config.toml
n_layer = 8
d_model = 768
n_head = 8
n_kv_head = 8
head_dim = 96
d_mlp = 3072
vocab_size = 32768
activation = "silu"
norm = "layernorm"
norm_place = "pre"
norm_eps = 1e-05
positions = "rope"
rope_base = 10000.0
rope_fraction = 0.5
qk_norm = false
attn_scale = 0.102
bias = "none"
tie_embeddings = false
parallel_block = true
init = "normal"
init_std_qkv = 0.0283
init_std_o = 0.00707
init_std_up = 0.0283
init_std_down = 0.00353
optimizer = "adamw"
lr = 0.000781
lr_mult_o = 0.64
beta1 = 0.9
beta2 = 0.99
lr_head = 0.00541
grad_clip = 1.0
warmup_steps = 414
schedule = "wsd"
decay_fraction = 0.934
decay_shape = "pow"
final_lr_fraction = 0.02
batch_tokens = 131072
seq_len = 1024
doc_mask = true
train_tokens = 654300000
steps = 4992
dataset = "wikipedia_en"
Each number is 50 + 10 x the weight over its row's rms, rounded and kept within 0 to 99. Layers, rows and columns count from 0. The size before them is the row's rms in percent of the matrix's.

# layer 4 attention value, 768x768, rms 0.0305, rows 636-671, columns 32-63
090:59 44 51 47 61 40 50 68 41 56 70 62 46 64 49 46 44 35 73 37 45 45 61 51 34 31 56 66 53 51 51 69
093:31 57 34 55 50 54 50 50 47 39 25 56 59 53 39 40 56 45 51 47 55 45 58 50 48 37 55 37 39 67 42 72
092:40 48 58 53 59 61 45 51 47 52 51 63 52 56 29 47 11 60 54 40 53 43 55 31 54 56 39 54 59 50 52 54
094:48 61 48 37 47 53 40 51 46 56 64 45 44 39 45 59 61 63 48 46 54 58 48 54 29 42 56 61 59 39 43 40
092:58 55 57 61 68 50 50 53 48 55 46 58 48 41 53 40 34 58 56 55 50 36 41 48 57 41 35 45 52 48 60 41
090:55 31 62 32 53 58 43 32 46 51 28 57 45 48 40 55 54 36 46 55 47 25 39 47 51 28 42 56 54 37 50 34
094:42 55 41 49 52 37 46 46 62 52 42 50 49 65 56 48 62 55 44 40 40 49 60 59 68 54 60 57 36 63 66 49
092:41 41 59 44 62 64 40 47 33 50 55 37 75 42 60 52 51 72 54 44 41 59 67 49 45 41 48 64 56 53 44 52
089:50 32 55 49 46 49 73 33 66 69 52 51 52 38 44 66 45 43 51 54 57 43 37 30 55 48 50 44 46 47 45 42
093:53 68 33 41 67 49 46 52 63 37 64 35 39 41 54 54 52 42 50 35 51 51 53 57 49 62 37 48 38 55 49 47
095:59 54 56 60 39 48 58 55 45 60 45 34 64 50 54 63 41 60 64 49 60 57 50 42 50 50 50 58 51 47 73 38
093:41 30 58 57 69 49 58 61 53 58 69 60 46 53 67 55 42 51 35 51 39 56 50 72 46 48 30 53 53 55 35 45
093:55 40 41 61 40 46 42 41 51 48 74 60 43 35 60 54 51 54 48 61 57 56 41 61 56 63 41 46 40 50 50 36
094:53 53 56 47 56 50 61 40 57 35 66 31 34 40 67 49 49 53 40 38 58 48 48 63 34 54 45 31 49 46 62 44
091:40 55 41 45 57 39 40 36 57 46 36 56 39 58 47 55 54 67 50 34 45 42 54 76 52 53 49 63 44 39 32 40
091:58 41 43 73 53 48 53 50 29 55 56 61 51 52 65 40 44 53 73 53 48 50 36 51 49 46 39 51 51 50 58 48
098:09 42 38 39 39 44 58 58 42 68 50 43 46 51 29 59 54 46 76 22 41 49 58 46 54 57 62 58 31 48 65 48
089:52 46 64 51 42 44 44 45 60 52 41 34 59 56 42 61 30 59 54 56 41 48 64 32 67 55 45 45 41 56 46 51
091:55 59 55 36 48 52 44 58 57 59 43 55 48 51 79 51 32 56 53 52 34 53 38 67 46 58 45 55 62 45 38 57
084:46 70 46 44 46 52 49 51 41 59 47 55 26 44 41 37 46 52 61 39 51 45 28 58 54 70 55 63 64 42 62 52
093:52 37 41 60 69 47 46 49 56 61 57 47 46 50 50 53 56 40 45 52 44 50 42 62 39 67 42 47 55 44 64 68
089:52 50 44 50 41 48 68 44 45 60 56 59 45 55 42 48 59 44 57 41 41 30 66 61 41 37 54 56 54 59 59 55
089:30 61 48 40 56 65 61 47 47 31 39 64 68 37 54 45 43 55 44 46 56 40 41 48 53 32 60 51 44 48 59 69
097:51 60 53 58 55 45 49 63 46 63 51 54 34 68 40 64 58 39 49 53 37 41 35 28 46 74 45 52 30 60 41 52
097:48 42 36 58 64 64 44 60 38 54 51 51 46 50 57 56 42 59 44 56 61 56 35 44 33 36 36 71 54 42 51 50
094:39 52 60 54 49 49 48 39 43 62 53 51 51 41 54 40 46 58 49 74 56 45 52 32 53 43 52 49 47 50 50 46
091:71 46 47 48 38 36 65 45 63 58 46 61 63 59 49 57 47 59 50 50 53 36 57 51 57 37 53 54 56 73 66 45
096:39 55 54 43 38 39 54 39 58 48 25 59 48 68 51 34 39 55 51 60 41 31 51 52 56 53 32 44 57 64 48 36
090:59 73 42 57 30 66 48 58 46 44 66 34 45 48 41 44 40 53 58 54 80 47 51 52 50 46 53 54 57 44 40 52
091:47 42 46 33 47 37 53 45 51 44 59 43 66 65 61 46 33 45 57 54 56 53 63 47 39 65 33 37 39 40 58 44
095:52 46 44 46 51 35 54 41 58 45 35 56 49 54 40 49 57 39 38 57 52 37 39 50 49 69 63 45 39 43 39 52
086:47 62 60 64 59 50 52 39 58 52 59 47 56 71 28 50 42 51 40 45 52 54 40 56 63 53 49 52 62 62 54 50
093:76 49 60 46 43 49 56 49 28 47 65 55 49 57 33 59 51 45 53 76 55 44 50 30 56 51 46 51 39 36 62 55
089:51 51 74 36 56 43 48 51 45 54 49 52 39 43 41 43 71 51 37 62 42 64 58 47 59 60 38 50 46 59 62 52
093:55 54 32 49 54 50 44 53 61 43 46 64 48 51 45 58 49 59 44 48 46 39 55 41 41 49 51 46 51 56 50 56
092:62 63 70 39 44 35 34 49 47 42 58 53 32 22 55 48 53 46 61 47 54 58 52 60 50 65 44 51 55 40 48 48
# layer 4 attention output (transposed), 768x768, rms 0.0157, rows 636-671, columns 32-63
087:50 43 58 44 42 63 42 53 44 41 52 34 39 53 61 64 56 43 32 62 73 44 51 56 44 49 47 36 58 57 64 44
089:19 64 38 51 33 44 41 45 47 41 56 69 55 53 43 69 49 51 43 34 53 39 39 60 55 53 42 55 54 43 63 50
088:48 59 63 41 36 33 47 49 55 62 50 45 46 49 61 55 48 43 45 43 42 41 57 55 51 57 53 53 42 29 49 53
093:37 46 45 47 55 37 52 37 45 42 32 47 49 34 51 64 58 42 34 47 46 58 55 52 44 49 58 48 45 37 52 36
097:50 66 72 50 31 41 54 59 60 45 50 46 40 58 63 39 39 51 71 63 44 44 40 51 58 39 59 46 45 53 69 46
088:37 64 53 60 56 39 48 51 56 56 47 33 48 51 68 37 62 58 57 54 54 51 69 52 61 52 45 55 45 41 54 58
089:59 54 47 52 53 44 48 51 72 48 72 52 46 39 51 56 50 36 53 60 44 57 46 50 57 42 69 47 37 46 51 62
087:41 46 52 45 49 51 45 62 50 30 40 53 35 53 46 44 52 45 55 49 62 48 31 40 56 57 35 43 50 51 57 48
083:54 42 46 50 47 52 51 51 37 45 37 51 62 56 41 47 45 66 60 34 59 69 54 48 44 58 31 44 24 52 33 55
096:65 47 51 63 54 54 48 58 66 48 56 46 54 48 63 51 38 79 47 53 36 59 42 41 43 51 48 61 53 44 44 57
090:38 36 52 54 50 55 55 55 47 49 42 52 42 66 36 58 44 53 35 34 55 38 45 54 40 49 41 47 57 37 55 42
088:65 52 37 55 41 67 52 50 53 55 48 59 57 53 55 52 54 53 50 57 63 48 45 43 52 43 59 42 47 60 38 50
083:62 45 43 51 43 74 60 48 32 51 49 58 54 52 40 47 52 55 47 41 56 58 60 48 30 73 51 73 37 38 68 65
095:47 36 45 60 46 68 52 49 48 69 52 62 46 41 75 44 51 69 47 50 62 38 56 42 68 66 52 68 47 62 43 50
083:47 54 67 40 31 32 55 53 46 62 47 51 45 39 56 52 58 46 53 51 46 43 63 70 46 67 47 47 45 27 52 76
090:51 56 53 49 38 68 54 46 37 22 34 44 54 63 63 40 40 48 53 59 51 33 55 66 59 56 48 55 60 61 40 58
094:64 46 50 47 52 53 43 34 59 51 59 55 56 50 48 42 47 34 40 27 40 59 39 39 69 32 51 34 51 55 30 40
088:57 72 53 52 70 37 42 53 52 56 49 61 34 31 27 40 60 48 61 43 46 40 38 47 54 42 47 61 49 71 64 38
089:48 66 68 42 44 34 45 45 55 58 49 44 57 47 49 44 62 36 56 35 64 49 48 56 56 54 50 74 49 44 49 40
080:51 37 37 57 48 70 57 54 62 63 44 55 71 60 50 47 30 57 68 40 60 53 44 45 41 30 40 58 58 64 47 31
088:68 43 79 62 33 66 68 51 45 55 66 60 51 78 51 33 48 61 64 46 56 42 51 57 55 46 45 58 58 47 38 47
082:58 48 48 53 53 58 42 54 55 50 52 50 54 46 59 54 51 47 37 40 35 58 45 39 53 35 57 33 54 61 46 32
086:38 52 53 47 63 27 46 49 48 36 61 25 29 48 47 51 62 53 51 62 45 43 57 61 41 72 53 57 49 47 53 43
090:42 51 51 50 59 62 49 48 51 53 39 53 44 62 43 50 66 53 47 46 56 56 44 56 43 55 31 43 65 53 61 45
093:53 35 63 27 49 57 45 38 47 53 53 59 52 55 47 48 44 54 41 59 57 66 50 65 46 52 54 29 41 46 43 66
096:40 45 52 37 60 33 50 40 31 44 50 27 30 44 45 63 64 28 46 61 47 53 60 49 53 49 66 55 52 32 56 54
091:59 73 29 50 61 52 51 57 45 58 50 53 46 26 40 40 46 60 51 56 58 52 47 55 61 59 61 51 33 46 54 48
086:48 56 35 45 55 54 54 49 37 50 57 40 48 43 49 45 75 48 18 47 59 53 52 50 46 69 75 37 39 50 43 57
088:59 42 48 48 58 71 51 63 33 65 49 51 61 60 54 60 59 61 39 53 38 44 53 56 59 56 39 63 51 51 47 44
089:51 46 40 55 27 66 49 50 39 55 38 52 55 60 54 45 36 68 41 46 51 48 38 50 52 42 57 50 41 53 41 62
092:48 60 50 48 34 68 53 51 50 43 51 57 62 57 59 65 46 58 62 56 45 67 48 45 73 47 50 61 51 55 60 50
084:41 59 41 45 47 56 51 61 65 44 36 39 54 47 74 43 54 57 68 65 38 42 39 39 43 49 56 48 47 57 61 43
090:48 51 54 53 59 64 49 51 55 40 68 60 50 42 50 51 53 56 55 49 41 59 43 38 62 39 46 35 47 84 52 48
084:55 28 47 46 57 64 49 48 54 54 53 57 58 57 41 44 40 42 75 48 40 49 47 55 39 45 66 60 65 73 41 23
090:57 67 60 38 51 44 46 55 52 60 48 55 46 28 46 68 57 58 37 50 46 53 62 68 55 71 39 42 47 49 49 63
091:46 39 46 54 56 59 48 53 65 62 64 53 60 57 42 40 47 52 55 46 43 46 46 53 54 23 59 45 58 68 42 46
# layer 4 attention query, 768x768, rms 0.0273, rows 672-742, columns 32-63
201:57 70 56 35 45 29 53 44 66 31 45 56 64 50 59 50 40 58 57 49 26 35 41 55 49 51 57 45 53 50 53 56
078:71 42 43 43 46 34 52 62 59 34 45 55 57 49 40 56 50 37 52 55 49 58 66 39 47 49 47 42 56 62 67 51
104:66 26 33 36 53 56 38 38 47 56 55 29 54 53 30 42 47 51 49 37 66 54 53 33 47 47 53 64 55 52 36 59
096:59 64 38 62 49 60 46 44 57 67 42 49 30 60 64 48 50 41 42 50 53 57 32 35 40 46 66 42 42 49 26 55
110:56 21 47 59 32 57 38 74 47 60 44 62 43 60 41 57 53 40 39 29 58 58 57 28 51 45 40 55 42 49 50 66
093:25 70 42 57 39 36 51 54 29 71 72 46 45 38 47 46 44 40 62 61 53 45 45 73 26 61 54 44 40 48 50 32
099:52 72 42 37 72 42 53 36 41 59 45 46 66 44 65 63 36 42 60 52 53 50 54 40 65 52 61 63 61 56 51 64
103:37 54 41 48 50 51 45 34 58 62 54 60 59 50 45 39 43 58 44 51 52 45 53 46 44 29 47 47 35 31 67 42
099:54 31 52 35 67 48 42 49 57 61 59 69 57 42 38 43 62 45 54 39 49 43 63 53 63 46 62 70 43 42 40 57
098:36 57 56 57 39 63 56 57 45 45 65 54 59 54 38 38 57 66 37 54 43 38 56 56 57 58 30 51 40 46 59 57
099:32 50 64 34 62 46 56 49 42 50 44 51 49 49 60 61 52 46 37 64 35 31 46 71 57 47 34 50 38 65 56 53
098:58 35 53 55 57 71 50 75 50 65 51 50 65 63 49 47 52 37 58 57 50 51 59 33 43 48 51 58 42 70 37 65
098:76 52 48 53 46 61 57 49 61 44 47 46 61 41 30 48 72 58 46 75 54 36 56 68 49 29 55 38 53 48 58 49
091:43 57 60 39 46 55 69 54 54 44 34 63 36 55 48 67 52 49 42 47 45 54 28 51 49 51 60 45 66 43 43 60
100:56 49 43 45 37 28 61 34 60 47 44 59 57 58 37 50 54 72 59 63 52 35 53 58 55 42 54 43 62 50 45 60
099:47 63 59 39 43 38 57 38 36 47 32 53 69 63 75 65 55 37 67 53 29 62 46 60 39 74 49 48 45 57 58 60
098:31 43 54 46 56 50 48 41 69 75 63 49 41 53 56 57 61 35 56 54 48 62 47 33 53 48 42 43 40 45 52 76
100:43 46 46 49 52 47 34 41 54 51 47 41 53 51 57 59 55 54 55 53 65 74 42 72 56 32 72 49 68 57 54 57
096:52 50 54 53 56 36 40 34 43 40 53 50 54 51 34 52 40 40 62 53 54 54 55 67 41 51 45 48 36 53 59 61
103:57 33 55 73 43 61 39 43 50 51 47 45 54 63 59 57 46 39 26 46 50 47 54 34 60 60 45 53 37 34 56 58
102:42 59 42 46 36 49 50 42 30 49 40 61 60 38 49 47 50 58 50 56 71 57 58 51 52 60 38 55 49 67 63 57
095:49 60 62 38 44 58 59 26 52 62 38 57 49 39 35 59 57 54 52 59 30 34 52 65 44 48 58 68 55 45 49 51
094:59 47 55 46 72 64 49 64 54 49 43 48 39 55 37 66 70 43 56 68 39 59 41 41 60 55 66 47 39 38 39 57
096:60 52 66 45 38 43 40 31 56 60 57 42 40 57 50 37 58 55 47 45 48 45 57 50 42 51 35 59 60 63 51 63
086:36 52 53 67 59 55 36 67 52 58 43 59 27 37 49 69 57 65 60 61 42 49 44 43 46 49 43 45 41 54 34 31
098:28 22 44 55 54 56 64 33 50 62 60 33 48 59 53 68 56 41 49 44 60 40 55 42 41 46 50 64 47 44 53 46
101:41 52 52 46 51 52 66 51 51 52 80 49 30 55 52 48 32 42 51 26 55 26 52 57 43 46 44 65 52 55 53 48
103:48 50 37 46 55 52 33 55 39 55 57 60 52 61 48 55 73 47 61 55 64 61 51 46 41 48 49 74 57 64 40 50
112:53 43 51 44 46 40 44 64 61 15 57 41 42 65 48 28 58 53 50 59 53 57 47 69 51 48 40 49 64 47 52 41
086:40 51 57 43 44 39 55 49 27 44 49 58 53 37 63 44 51 57 52 67 28 51 52 24 44 57 51 45 46 60 46 52
108:47 46 41 58 53 58 61 42 57 54 59 35 55 56 66 57 49 48 59 62 54 51 42 37 60 37 49 56 40 49 42 53
092:48 57 66 55 71 50 65 57 48 62 80 45 48 44 67 40 45 68 51 33 65 44 56 43 56 34 59 35 40 57 38 56
107:50 66 56 45 46 44 57 52 57 50 46 66 51 53 71 53 75 46 39 68 50 48 38 68 28 61 46 59 64 56 46 30
095:49 54 40 56 39 59 43 30 50 39 55 64 71 39 44 59 53 59 44 50 57 53 54 44 66 36 35 38 50 40 47 41
132:61 52 65 48 41 39 40 63 45 31 59 69 42 41 53 43 57 64 58 49 36 38 55 64 36 44 44 30 50 46 47 63
097:32 40 60 49 55 61 38 57 57 56 46 68 36 52 66 60 59 57 60 51 47 64 55 60 49 66 41 42 40 44 49 49
101:54 38 56 57 46 60 56 50 55 46 51 59 51 49 38 53 53 39 47 76 51 61 58 48 52 56 49 44 50 58 43 45
101:56 49 57 60 36 45 52 53 46 46 47 56 48 38 44 60 62 59 55 37 70 51 46 34 48 42 45 49 48 41 67 56
104:64 61 59 40 52 56 42 52 65 40 47 51 38 56 62 49 41 59 53 59 39 52 41 54 66 49 66 71 57 53 53 54
102:40 49 57 57 35 54 39 67 55 49 45 49 30 54 47 70 54 73 55 58 59 41 44 52 61 48 44 55 46 57 28 53
104:49 57 72 47 55 55 46 51 51 62 53 44 43 43 61 41 42 46 56 47 63 43 44 72 40 58 36 34 55 33 38 61
108:40 55 63 26 69 38 35 35 49 37 41 53 44 39 55 54 43 47 40 49 48 57 33 62 56 61 49 55 59 57 57 53
102:36 62 71 31 66 49 44 53 53 26 65 39 68 52 46 54 51 37 46 60 26 37 57 39 46 63 65 37 50 30 60 63
103:33 55 53 48 53 52 63 41 55 58 50 45 54 36 47 68 60 50 53 52 52 61 53 41 24 46 52 54 46 49 58 38
102:61 51 56 61 31 57 51 52 28 49 71 51 48 64 58 46 53 44 61 40 60 52 51 35 42 66 56 54 59 42 49 60
101:43 49 32 54 60 39 45 40 43 58 55 49 37 40 78 45 66 49 59 44 43 45 31 42 49 51 43 52 55 25 67 59
103:43 38 54 37 49 45 60 49 48 54 49 52 30 49 47 63 39 44 62 38 45 54 49 64 40 60 45 50 55 52 54 41
101:41 43 46 53 23 61 45 39 64 59 39 55 76 51 69 50 75 46 62 52 57 48 53 46 49 43 39 43 63 50 40 69
100:47 47 34 49 56 39 51 35 50 40 37 71 68 40 69 60 43 55 51 41 66 45 54 40 64 41 46 50 50 44 58 49
103:48 28 61 55 53 56 54 40 48 57 50 44 47 52 34 31 47 42 55 48 70 41 55 47 51 50 40 52 36 58 62 53
102:49 44 44 74 47 60 44 54 43 54 67 54 33 36 52 57 53 55 44 51 48 50 46 20 55 59 48 41 60 46 40 53
103:30 40 44 36 58 42 47 42 35 51 50 34 53 54 38 68 40 46 45 69 48 50 59 36 42 57 58 48 57 66 63 50
103:66 44 46 46 48 51 55 59 52 42 58 41 51 72 37 30 52 41 49 31 57 40 79 61 40 65 48 28 40 41 62 52
105:58 59 47 40 62 53 61 50 45 57 52 56 50 46 57 44 37 57 47 69 36 53 64 58 46 54 31 66 42 40 48 46
101:54 57 47 45 45 34 58 45 49 47 59 56 24 48 50 49 39 35 61 43 62 61 46 75 50 58 63 49 61 43 47 38
101:43 46 38 60 38 38 43 54 54 61 49 57 54 60 49 49 59 48 45 68 44 60 58 54 36 51 48 44 35 62 41 68
101:72 49 53 57 54 51 65 44 31 59 50 47 41 50 63 62 56 45 56 49 45 42 41 71 41 41 71 33 37 57 40 49
105:52 51 65 55 62 54 48 51 44 58 55 42 59 55 42 26 77 59 54 45 64 41 51 40 54 44 42 40 49 56 55 61
102:50 38 33 44 52 45 43 67 55 36 61 54 55 61 44 37 45 59 46 37 40 67 37 33 47 48 47 69 49 53 34 43
098:48 61 50 59 71 64 42 47 50 53 65 64 64 52 42 40 45 46 46 60 46 56 61 28 62 45 36 50 52 60 46 37
101:51 42 42 57 62 55 64 67 65 31 52 35 62 45 43 66 41 28 48 36 53 47 53 39 56 53 53 51 51 41 39 44
107:60 49 47 46 61 61 58 48 48 53 38 41 56 44 40 44 62 49 47 50 57 47 47 47 61 39 48 42 41 47 57 41
097:46 47 36 49 51 52 50 67 54 48 56 61 27 46 39 43 55 37 55 48 54 45 54 50 45 52 42 60 50 41 47 36
104:58 45 47 38 44 44 48 67 46 55 34 58 58 54 62 54 60 52 54 46 63 51 62 69 56 34 35 44 62 51 57 59
108:39 28 46 40 56 44 50 51 54 43 45 70 59 51 67 63 53 54 55 64 38 40 57 42 53 71 31 31 41 72 68 46
102:32 35 73 54 59 61 51 45 55 47 59 41 49 64 40 48 78 51 43 45 40 51 60 44 37 49 49 56 57 46 44 68
102:46 44 53 43 42 50 46 36 39 48 44 47 41 61 48 43 41 58 60 42 55 54 52 60 49 57 43 54 61 61 57 55
104:40 52 46 67 38 53 58 65 37 68 48 56 63 51 51 53 42 57 61 64 51 56 54 42 70 48 46 40 53 58 40 48
102:41 34 46 59 45 62 41 52 44 54 54 36 42 38 61 47 53 32 49 51 51 49 50 61 51 60 52 46 39 50 47 52
101:41 62 53 47 49 30 41 32 50 33 43 53 42 55 37 49 46 49 51 57 28 43 39 49 50 36 57 54 47 65 59 38
102:48 55 47 42 50 59 62 56 45 42 62 57 45 43 51 49 66 62 51 44 58 58 57 72 65 48 44 55 42 50 44 54
# layer 4 attention key, 768x768, rms 0.0276, rows 672-742, columns 32-63
106:43 71 61 47 44 47 51 60 54 49 53 55 50 52 55 48 58 49 54 59 28 40 46 58 42 42 43 55 42 37 49 50
142:56 66 64 42 47 35 57 67 54 36 52 61 43 53 50 39 56 62 58 62 34 36 38 65 51 41 50 38 55 38 53 51
094:36 57 50 39 65 55 53 49 55 45 42 48 38 42 37 41 66 45 61 50 54 60 38 37 44 53 45 41 61 54 56 57
112:50 33 33 51 50 61 59 38 42 66 51 51 45 39 48 46 47 26 33 45 65 46 56 43 53 58 55 60 45 42 49 35
100:52 49 50 38 64 72 37 45 56 40 51 56 56 50 50 60 58 49 44 42 54 46 60 45 55 57 40 65 58 44 58 36
106:56 44 37 57 52 68 53 47 50 58 55 40 59 73 48 63 45 54 28 41 48 60 65 40 59 76 41 57 48 55 41 40
098:40 53 63 64 45 47 41 49 59 45 48 49 51 48 27 34 64 62 56 52 58 42 70 51 45 48 46 61 53 63 64 73
099:40 41 55 54 52 63 57 45 50 53 51 52 48 41 65 50 41 56 41 47 49 56 38 55 65 60 52 60 73 45 73 49
102:52 42 46 59 44 59 29 52 37 57 47 43 47 65 40 59 50 51 44 49 58 63 46 34 72 66 63 56 52 45 60 31
101:63 43 65 78 55 59 50 28 53 55 48 42 60 41 43 43 60 42 54 42 57 47 58 47 68 69 50 64 56 64 43 64
106:63 34 29 50 44 56 31 54 46 60 72 50 45 60 45 46 50 52 70 34 42 52 59 44 48 52 39 58 45 49 57 54
097:61 61 60 20 56 71 45 48 40 48 50 41 42 50 49 53 49 46 37 61 52 49 38 44 67 56 52 54 57 58 46 60
102:39 44 28 61 36 37 67 52 51 35 61 47 46 42 55 53 50 61 68 48 46 35 71 48 41 39 59 42 52 81 74 57
095:49 54 41 46 66 37 63 54 53 39 57 61 54 51 52 43 42 54 67 45 44 59 65 49 71 39 55 25 45 36 56 51
097:52 43 59 57 47 36 46 34 58 42 45 42 61 60 47 47 50 44 61 34 51 34 59 65 29 40 49 55 50 54 62 53
111:51 49 58 46 33 37 66 48 35 35 41 50 48 46 65 53 64 61 55 40 55 45 63 35 61 53 26 40 44 49 60 29
111:61 53 45 41 58 38 56 67 34 44 50 63 55 38 44 23 49 53 68 64 32 71 60 39 44 48 48 49 69 53 45 71
094:43 53 59 56 46 47 61 46 50 34 50 50 54 55 54 46 41 52 55 48 44 62 47 55 39 55 57 45 55 42 53 56
110:56 23 41 62 36 52 49 50 38 33 39 46 33 48 60 63 43 48 47 66 55 51 62 56 44 67 50 56 43 62 63 47
095:62 34 46 46 40 70 48 41 58 52 51 44 46 57 60 46 49 33 48 55 62 44 52 35 65 78 58 56 56 52 34 33
106:57 51 64 57 34 40 40 58 52 33 65 46 50 44 55 54 55 56 51 53 37 44 41 48 52 56 51 69 61 44 50 49
092:66 60 63 60 49 28 62 78 79 36 41 51 35 47 60 44 67 54 52 35 52 59 61 48 33 58 62 43 45 55 53 53
118:47 40 56 38 40 74 45 54 49 53 45 39 36 57 44 52 48 43 42 51 55 57 52 63 52 50 55 60 60 41 55 33
090:56 44 34 47 58 47 43 55 48 48 57 37 53 43 66 56 59 42 42 60 41 55 42 57 51 52 42 54 39 48 56 45
124:56 29 40 50 56 63 50 42 44 63 40 39 56 32 40 61 44 35 41 44 59 53 50 45 50 52 55 63 52 56 51 46
085:45 68 56 42 55 58 70 37 56 42 45 59 45 61 59 51 33 55 51 57 61 33 49 48 62 50 35 50 47 57 55 43
101:43 39 56 56 43 45 38 57 40 51 46 44 82 46 48 48 41 50 55 61 40 63 50 38 45 52 37 62 55 27 49 67
100:43 59 37 62 55 45 67 53 45 45 58 38 71 44 48 51 37 39 50 61 59 48 45 46 66 29 57 47 52 65 72 51
089:51 79 58 55 54 46 59 33 71 54 50 55 60 58 54 42 45 65 51 64 44 57 52 55 43 54 75 66 49 52 45 60
150:47 39 49 57 62 60 43 47 37 57 49 46 57 57 47 64 57 48 34 56 60 54 41 32 49 69 45 50 47 50 51 41
090:31 46 51 39 52 68 52 57 39 65 60 49 59 52 40 25 43 53 52 45 28 50 50 49 34 44 50 56 71 50 41 67
124:75 51 52 56 49 27 55 75 59 50 55 49 63 55 52 50 66 78 53 55 40 45 53 47 36 48 40 34 44 51 58 46
104:54 41 41 56 64 54 53 42 51 60 45 32 43 45 57 56 53 20 39 42 45 54 42 52 56 60 49 63 53 45 68 51
108:41 50 49 49 44 59 49 42 56 44 52 40 42 51 56 72 61 35 46 50 62 56 39 36 50 37 61 57 43 61 56 35
089:58 10 45 56 50 69 38 55 46 55 59 55 56 51 42 59 58 52 44 56 58 53 54 52 58 51 41 76 44 50 48 45
177:52 29 46 51 55 69 40 48 42 60 41 34 46 52 52 53 61 27 37 50 63 45 50 48 56 63 52 66 40 51 45 47
109:49 58 60 60 41 24 48 49 58 53 37 43 41 44 49 36 55 63 61 58 33 53 38 37 36 41 30 46 55 67 61 64
099:50 55 85 57 51 59 54 76 54 46 40 48 43 46 60 58 63 53 71 40 36 46 47 42 46 48 65 45 52 65 49 48
103:46 46 32 51 30 65 37 56 60 65 70 44 30 29 45 45 37 44 34 61 50 59 46 76 49 74 44 53 41 54 70 47
101:35 66 77 44 36 58 39 50 53 43 45 62 70 38 49 52 39 51 53 38 48 46 53 65 52 33 56 48 37 56 45 48
099:43 65 40 45 59 42 51 43 35 75 47 22 63 42 53 35 35 48 47 53 54 50 64 47 31 52 62 52 51 60 56 42
117:49 33 45 60 52 82 59 50 52 50 36 58 42 40 47 58 54 52 43 56 68 58 50 43 66 42 63 59 45 47 35 36
098:44 61 52 40 42 57 73 60 50 53 51 42 77 49 38 29 44 70 66 59 40 41 37 41 44 62 55 51 39 58 63 41
109:47 50 53 36 59 44 54 57 51 33 53 53 29 39 48 66 63 41 51 57 39 39 46 64 43 58 60 42 40 36 48 38
101:40 40 47 56 47 42 64 41 57 49 50 46 49 49 42 62 55 50 29 45 53 34 76 60 52 60 62 59 55 57 64 54
102:46 55 49 58 71 57 46 61 48 24 34 40 56 52 35 60 51 53 54 63 44 63 44 54 44 48 51 68 51 54 49 53
099:54 35 56 66 45 56 46 54 38 48 49 61 35 47 60 54 53 37 51 61 36 54 48 52 30 39 52 55 49 42 36 48
101:61 39 66 62 44 56 70 68 56 37 52 48 38 48 48 73 37 55 55 48 76 57 48 64 48 30 41 49 65 43 74 39
103:44 39 67 62 45 56 61 45 56 32 42 43 40 64 32 65 62 44 50 43 39 46 28 62 59 44 57 67 56 29 40 40
111:51 52 63 68 33 47 44 51 32 45 59 47 54 64 53 45 52 53 60 44 58 46 54 36 61 43 49 57 52 51 58 52
105:60 58 48 33 48 39 54 60 54 33 51 59 62 46 60 53 52 65 73 59 55 49 47 83 60 54 51 58 45 41 60 58
104:49 33 29 55 59 68 45 44 49 47 56 52 52 47 53 74 59 50 33 53 58 61 47 50 43 62 45 50 57 39 65 46
100:53 47 67 51 67 60 49 54 52 33 42 39 60 67 56 52 42 36 52 50 66 59 37 50 50 55 49 51 47 62 40 67
105:57 70 40 57 52 61 52 58 64 72 38 53 44 62 50 51 61 56 41 23 56 68 39 64 50 47 55 61 64 66 57 69
098:36 66 43 47 60 51 63 55 43 53 46 52 57 52 58 44 35 35 39 45 50 52 59 51 60 49 40 58 55 49 42 49
100:60 35 43 46 35 44 56 62 42 39 39 60 70 55 51 42 57 65 51 43 59 46 51 53 52 49 50 57 57 38 49 48
100:65 46 52 62 45 35 43 48 46 40 57 40 67 52 55 60 46 57 55 39 44 45 55 59 44 63 44 53 41 56 55 50
107:39 68 52 59 66 33 54 52 48 58 51 38 54 50 47 48 65 57 54 44 36 39 42 44 56 40 46 51 56 46 55 54
098:62 52 34 44 60 48 30 52 54 61 44 61 37 56 49 55 34 47 59 65 42 47 52 46 47 50 45 52 63 47 50 48
107:45 56 46 56 38 25 57 40 59 59 61 51 39 51 50 43 50 42 54 49 35 45 36 68 48 41 54 40 36 53 60 80
104:50 51 40 37 42 40 59 62 63 59 49 60 54 50 34 27 53 52 64 55 57 61 30 69 47 37 52 47 48 64 58 52
104:30 36 47 54 69 56 36 53 55 47 54 34 34 42 53 51 60 52 48 55 44 63 45 51 44 47 62 71 39 75 60 41
096:46 44 48 49 63 57 51 49 42 45 50 46 50 40 33 41 42 50 45 80 58 58 50 44 48 34 43 51 60 58 36 43
103:51 32 72 40 48 33 49 55 39 53 49 43 55 64 41 49 47 44 32 26 54 49 50 52 35 50 43 49 60 47 41 55
104:52 61 60 36 59 60 31 43 43 25 39 44 59 35 55 53 74 57 39 39 55 52 47 47 54 46 32 40 43 47 54 57
101:45 39 61 44 47 64 37 47 46 52 63 62 39 53 23 60 46 48 63 47 60 53 34 63 61 43 44 41 42 64 56 54
098:62 43 45 55 44 59 53 51 34 40 49 41 78 45 59 53 64 37 49 41 52 44 67 42 58 46 56 51 57 50 17 40
105:49 55 57 45 55 47 41 29 42 48 55 67 47 53 43 39 40 69 59 31 52 62 38 32 42 35 56 43 67 49 31 49
101:59 35 51 36 35 72 56 36 44 44 59 56 32 61 49 40 44 29 35 40 64 50 62 30 37 68 41 57 50 50 37 47
105:55 60 38 46 45 75 36 41 51 64 40 55 43 44 44 47 42 36 50 40 76 49 48 46 70 62 56 55 55 54 45 51
101:40 63 85 47 40 61 52 56 49 65 39 53 56 48 69 62 35 63 58 52 61 40 54 71 41 45 40 62 43 40 47 50